{"norm_eps": 1e-05, "qk_norm": false, "attn_scale": 0.125, "init_std_o": 0.0, "init_std_up": 0.0242, "beta1": 0.95, "grad_clip": 2.0, "decay_shape": "linear", "final_lr_fraction": 0.1, "batch_tokens": 262144, "seq_len": 1024, "train_tokens": 905100000, "steps": 3453}
Each number is 128 + 24 x the weight over the matrix's rms, rounded and kept within 0 to 255. Layers, rows and columns count from 0. Numbers have three digits each.

# layer 2 MLP gate, 2560x512, rms 0.0646, rows 1936-2035, columns 448-511
116122109163151148132134100149145107110114144131125150146080107137124110134141158155155133113154092134144064148072087141116118123129170165098119110125110171134071155141133115136117143112089131
136111099100111127087120097140136150123115109132135116133134157141153092119142129151125145158122123126154141112131122130150101140157143130147111143132137108101092148161071114124123140130115121
092111171090174158122099132109154169079140124129127128140109082155092129086142126116096132148086141110110166138137118135087094136116094154148140140143132089038081098139102126164174147084104138
160140156156092116119159087187098130143142096114149148084096138120116125182090131136102106103091141141144149123145102081152144129107145146090149096103102142158125146132126134134127154118170122
161146146152118144128107090104153088113140068154131095139127103113108075130113144098177110109134137150153088114125099125141145106132151092148138117115124131098154119101092104168155155116128126
135140146116137129116114104159130163145143135159119162137095152126152124162150141133118126105174104126122138162078150118108142128087139108132156159177148142124126132132128148096103081122141145
145123093108100119128158125093162070125123169075119136103154130114086089112147175133083125113136105123128192126084110130133109086140119103130089110140126105118126175144126147139147116135162137
152154115169148109119124105130117109087098079123115131104160094094106102121100132140155106120121122106127118115153090143140142142153131158143155132109157138123080123140085128114106171132146126
118131133152113123180140124190121138144152147121086163120112143195115133169130144131156139083150118094114165131186151123123107157086150198171119119126140119142117120179161132120143112164112140
108143144157125138123137139215115139107190114138143110146148153162113128181131124140156106159145133112080165125120126167156174137101109138110165132130158126079141096184124195123102156117068112
129163132126128137130131159133144138145105121113096142146114115123165103086143114112167155168102111151164132144123132102091182185102129126124133080110113137138134148084134084118150137069133099
095115130164147190132162131143132134124143112136144109145113121156120145097122126184114134106135109154118143067120145138082115136138140125134064062145159165109117144171155146147098112153125110
139110138095105128126144083142098126092142149137103152140130148132157129134159146158172178122138122114133134107165133138147152173117138116134131151134119156163110108165156128145132088148120126
118183114073042137122136102155160071132115171122117133094145163104141129127097122136098128159135112124068132121132133169136123144129084114112115158135131142113098162114128150118110148137104099
154122148096177103123144147150131111128126085136117114107115132166154099129105110141135134100149173113150120137149129146121119119142125124116139081145111122140128130159084113114121114132154126
079113161120117134152122140160092147110137144131152109131133182107107140129099138122107150125159128165132148125153147081116172146108114162086116156122142123137144089122156107152137127138156137
097130123161139171174148127106131173112171135138126164117138134130112142096098135103095142142117093156137130096121103111133090135143118149111125062148143118128158138078110170142161095123152107
104149109111135139122151134189132097095148121124148104178149129174145115123131165112144106142156113137134167147162164131122136108153139146103162099152187141130102109146150093134103188151113144
170146126105132156116088078132136156138167154203141109162147132118119176130142134128110159110152153118122136117139113113102152139121165133162160122117133164088108132128099160166130183112133126
137139157133149107140088178131129118075135111116128118114114121150119123166144104112105151097127148124110140109090152155174110171124104086108140132144136093089128104105132130107126125100133113
113107127127118128160083138122134139118144165108122171168102153133105156119092114098115141137090120112172141120056092108103164120122161127122114110133143155093174153108137140138122130148096117
141121126137102150122157126077127150158108126123171114112098120120168112176125131162131145139159120071163123089123105134171112155182158149081084120091125111112138148073108142114111162096151140
123159155154148132132127116172143113149114093122200162156140106078139101075153068127129095155133089138158122144149116092134167151116093107140131148171133124118135114166115149151143109127126132
195115160083110124104151174144100112155128108097146138190103122148119099116130101159104116147109134113167134139136122151141146127152111149160129118185077100111144135088174078130140136164085119
138107116144153090126166106092114087118133152139155174116103145149159103139113092161106089130138157107125111131103110107109126139103141118134105162153110175133114140123100147140111146106148157
126149164178142167077111167155146091158122155139125138112147109138141167136153159132150119128153119137110122117095104160146146118165124143152112110188118148146133144127120081171061085134167119
130144128115076165147139122118117118166148140142137187149155124101128177146148108158143140111153125113142116171098123151106128130110126101140142139125162112158120118147125121104113136148163100
107182102119147133142122122133152143141117139130097144081174100119098113141112143103105096086133122117088101126170133150150127099130158112150114104135108144189123103078096144145100136153125101
172110086106111104161155096134101120137135134134100147151173139140138154116120117123138081123135112136153159156147136142124105151133165188123122139127131126173125118126129184117121120125141128
121119168128173174163144129147158138096119120110121145106126172115139109131173117086147115162168102123119161114129118149129161147103106162137119108142108053112158138091104114137121166129143128
081121131160126105165111118156149137154129130148062141160118115081140101135150123146064104127137148153145114139118138182133148077131128132143167117120093160120135085090129129144120128148123176
113093134124139133091115152176102107162187135105122117140120104100114117131134151153145136131172116142099156181139151123157141132126121139130140142123108129107141142141143137098128147129130127
147126095127100130116094134128192150118116133125115130154131092119157123116175132115105126112114149100121125171120135110099139145084128167137094101116108126097118189153140117140109114106134113
157130114106094153154170144130109114136065114139133111129151134134135126130135120092149140074152177124109124122142148091134135130175144166127111155163109146078139118130143120182139111165125112
097101092128129073099111086111082117137110091118133158090148128166137139165100111117123093118128196119088129095137155112087158128102128104138140100133156144170133118160117135162110147136145119
147159124112146126152085158103099139111164143160153139127145136106130090146116099089124150131116142124116136159149111164138085157133138111120173129168110107137112168122142111128106096126123152
113132144138164143133092139156134130095161130121105147110106120149166069126142144111097130095120132135085150137124127153116133148106116168150132139120138157073143156098097103154129134085135142
110120119089134120127102118134124111155153126127084149104146089137120133122137151117113125125122098132113158133139168108152159170124139121103141157108095132124108131114147121166160102109133115
138154141142138114137141148153140153148121108135139122066130129124130169171130163136141106083114108133169125109133152124181152105174148129153121134094133109124133152112133134144120124146137140
110133144119115081078127120134140096196129124085104147147132158161150106113112128106121124146150117141138144182109118095094117127117112158136118096143138108130131123142128152051105146129141117
138093145156157125115147072128128165108182120153111088123146082146171113100102147130129119107063101126158181132119148132116118173142137102114123168145147155150128116083124141132129149123115081
118098143068138170125096125130110135166119138127111109167117141095116143179125128179131177089125106141140154123121135122125111146112111137091142170163164159096138116141135159114142149120127150
141120113140075108160101143114090119108116137136127125122115136126129139101116114149166121106098139122147111127151106116153082115078147113127135130119097104138074129145097135112120156146136082
141115144120116114155121110108142109117134139154150129146075148170084091131115145157141135085130079137097136147154139157098089093128145138104107140138105115108194123139146112133155130125167126
158099135156132165124173120136146124154123101171182165107118139154124105162149153127160139121162132094114116119123141091216099159125161108114121122130122110073130130136116155119110128112152161
136124146125165117120134161130155133127102117126109158123107146131111135159123129117131098171102131114140116123142133151141135153144105127091106129160189134100155133165070148134101144116120102
162131144174109145120121099138130103114105117117137143162112126099154108136103101172110137118140124119105101125117140127124114097128145074132109193141157081130101126148114137151152094168164130
133112128129122132117104092139152121149141129134092132162145104123136135135126125136145120151147136109092180147115045128068156151129118123092133180139091070156069105106090125096143125154115168
144110136102141148160132122124120114129133078134129172118168126112162117111138126105117089159118113158153131147159116143164124047171116138125152162130119123130111109114171113128127143165154131
106074109130152121160095139110145123132135159174136141156143112137157103096129111094127116135087131113100155138146110096119077135111148125133111134120147092126144170154126143125124136121129109
161092175112130135129102128167123109096120104144121103119109173164166113140151195130115109099076096133115126136161130150111176154115130124082109165127143125173144116157124148150106143140102146
092134111136144127150161124121131137130149111138106140122100135104150116136111150116081109136107128092111144135126156131125125166160130125151139126129166110120122118141151118130126166155147136
119168130141090148196115115154115122098128119106125123146099123113111113125139098146153105142103165124157111156105120176110119123168138133120175089093107137089139116112143190157183125135106155
144133108141120077146108149078108107132106141107151126140122152103141136157179126119136138183148142124113129171107124175112158159125144130144161182153130107160111137131128123125173093100156140
090124120111117153106172130154118124109129089105121113156095147160126117129138105164136076129117137156135149129162113138148149099152100147142142130139113079117061128138108105134115148164076125
117132128159154171135137114115133130086134100119164145100128122148128147092072132110134184160156157146076118136125127149128141126093147167127117126130047162132131139115125140143112142129114128
110138119118119140154178103131156148139130124111105114155128153111111134092138162120124146124114129117128127156148120133138163146157140136118114133139144099129125115099149108121158087130099135
143132160141107073113141157145140121100117142188125111137100163119132122116130145155143119096109143126115111099068155110090122138127133093143167149137133144119122132105125147121094178138087167
138103142105123150109140131135074193113171088149231121165114084111102176105125113109135096108145122138136135109110141145134122138122082111131157114068147113127158124094136142106133128172117134
137151135116113128160173125096125139130153137109165152150150131124151137155131128130169114137107135166151131115187128114162131131097129100146091122123134153106110096139143183098130135128127161
131112117109112147124166150132128104133118139111098116092118127128175093146143126133122128131105095117080114128096109083103137114117118130157156124159159154115126137169149129112150127106128062
104128133148095136121116096140115115135116126124121085080129155104160092087122077135124113134166158095081125115165142151144150183176155182158114090127136151112142111128090162174118087150138151
076097141095082090117167081138139144148127081110149151152087104107124159175171122163132118136178127095115143123169146116118149134106130180152153103098146164129123138137152132116145130111158152
131137133110155111099133107152117112079095076129088119094142141082108139105171130126137138131100113086117144139137135130114129157141086130110120126121145128118148153179136158130111084114128121
118133132095073136142118135110131118165155119119103129094144124165152132101125114145119161109136147179146143113126120132135123085132117101111106134104142126095118170077110133121120178143124169
123132097126146160105134113128115153105109126119099143128142123179103047130077096132113132165127103134132134099128102101112108148149110111095102166133137158121093133132118151150104136130166126
130143152143105133153138144130156119154108111162100149086139128101193110131153122091119131141092126098115139127137125095128118143177148122117117158113150143100142105104117074129131125142115160
132105141114148113057118137102114123137123160087131093146159128092141107091119141156138144127174119143123118145148150170131100136135089122144113130113064090172125144128127144116147126066112114
064152120140140161108146098128109094100181144149142101155070170132138133159163121164162166142106114151109101081119100107147104120154139131093129154102109082161111140080140138135105072090112129
143166155124121145107136125119069125134131123115147107122119105180129149111130152092135104122113125116108131096145128105153120124150092118180060096131129156161173089104140089125130161142104117
158125148135120135163117124193110095155136158141114175102144146130177104191116124174108150152171148164127132144110122140117079131159116102114152147136114122114184165154114140128099168123126146
173132138105094160100082132154147079136158152166119153144133138117153148114153093142125148127090128115151143086107162141102118151097153100130109182141116125128105158142129183124155141143127141
115133129103132140118118141161163158117097141118102136110116151094099106116159184154181134119101135126144124092190174150168138100078145119168108121138123161142124142135151138104195143153102112
087149150131151137105096128108138124167139137149122112066134157144130176093099129112142148124112103137107071086133137154147136123128146072109151145168126112131121159131150150140141098118111143
122113145146080135137157122126138086125148107130135110087108106104124122175131137112109139140145113139126150107124112100181113097167126106141120134154071139148127112140144122174157138146144157
151133149147123101135112155125131121107166114148154152120131151109133144148151118159106122168133125073151108142155122155191109129115117137157104142140135118144102140130089149097123149121084125
150100086145142136134162137166139167159136134128142133129153112103157114154173081128123155134127137130100130114145077079159108127095144106144114164157115096094115086120128155113121143102160124
150089113155091136124121133112107111139111200140120136118163143129156119146153136121117126120124120133132140120109156155141155146109130122119108150131069093172098147162105084119193131104123111
131155130145142162187144133111154128159117142123108158083125134152168162138119137138133116116120127122130111165113112150157127167152150152090093138117138104163092139135098148104144139150111159
116133092077103129160158159156109096121145156126165116102107121131094123121100130111136126132123147115112102142182166114126149077118125087106129128112116118118144128150137112121120132160118158
090169126094168164092131129139123090110130098103098146139114153094101110104143115177156126095160150132106152141117130143098150171115114097121160114153129113186135160111181126084063145084121142
110158103104125142132112125137132145129162138115132143118098091149143134120138141131137118141113104147164105104107138084125185125131141137125110111086107153132102165110098129144125130139099107
110110100093144164133130142117144132125084158137057155118145111129128130113162139109102125095134155149140122104132108098123106160111128168125135128072135138111119169138137149123113147161161166
119128082142146117151112075127127112135110120138122138163157114113093086158165127109114110118135175167149118132142114127129134143110125141116122180135136164142139150123170133167097137150127139
135146114107126120101170134123071143119157099141093122102156132093128101114151057093080130159115158113142153130129136113131120092140147068137127124134123050145098119102114098095118133116105131
153142094120132125107107092109145128141128134121099144151153121126113145132200113079096108141101130113130108153120129084134133135116107135130126133125153137077109117124153136125158111122153096
163120137147163143128156122138149172148156103149095139088133112142105120117120150135132133093133181100123099119125114135125161133113191151134157171126113099139161142112076127133120097141106085
159162098115095103101128102136093110122117205137118120107137151118143100117117194151120113086116125131091179147111091138183118129132111130161099098112147093132087155162081169128136156110125133
144099131115115143156123101115137145047107103139112113119090110142131128124138058126112136140086155183094165153154111146132122100108115109133106125125115132125127138096138129077122167116119119
155117086126128101173074141106120104117114174141133151127138135168141175137100107128137091161063150150121156133120118113092117108127118133163159088128086112114130115140162109159147150121126118
153146115101124112168154079080107131099127140125102122116125138141160132151126138102142147153160130118114126094136136170129140084170119118120104162117090092108160130128142105069150144133121128
087146132111148114101138144186119185102112119109127103139152138099133147100147113121113142157099153132132114159117120159163137144146172130127078124105145127162160086109098127049123147189152148
121126133116092145129145084159139177146138137156151145157164149112146144130138110097123110138109174131110152177137102148162075162154100124155102103157105130144113129124123219171159112138114116
154155127158152086134125158137118139125102127120119133075165142145097163162142104082120134149123139118155121120074127113106074138088137114118129172131092083157139152110111107144109158130137118
119137141098129151112142178169111106130129141140144144142149132091132140140100087123081087159128136119134155089091138153129133145056114116168120115135112152114095124108150063148118163102180137
114122095138137143115159124133125140126140123100101128159144140097150135133141104140118143116115136098133169098179110154118132112161129159108110131110116120141116138113108136079082117128173133
157129154193133091135143142143094112135138113146153103104150137113124142157146128129089091120140176094123129137114140145143164140120130132126123141174131107147119106132140155150117132155133133
155144151133142079126113065120116122130145140139093147126179128128178146115129123112123154152101150157136135159152130150139151136157065121125111114165163111131097061130121138173109109150147118
140079139123127154099142148150150151141102095123105142076152119150129171194140156133128153121125100122102111113078124149133135117111079140111133144136138103132133129125098159124124108100121141
114169147120108132143093102106133156124156100140135138143149126125135120109143142065126122093102129103106160127108185103136160149129098119141132090124153155118080148159145094107108103096115160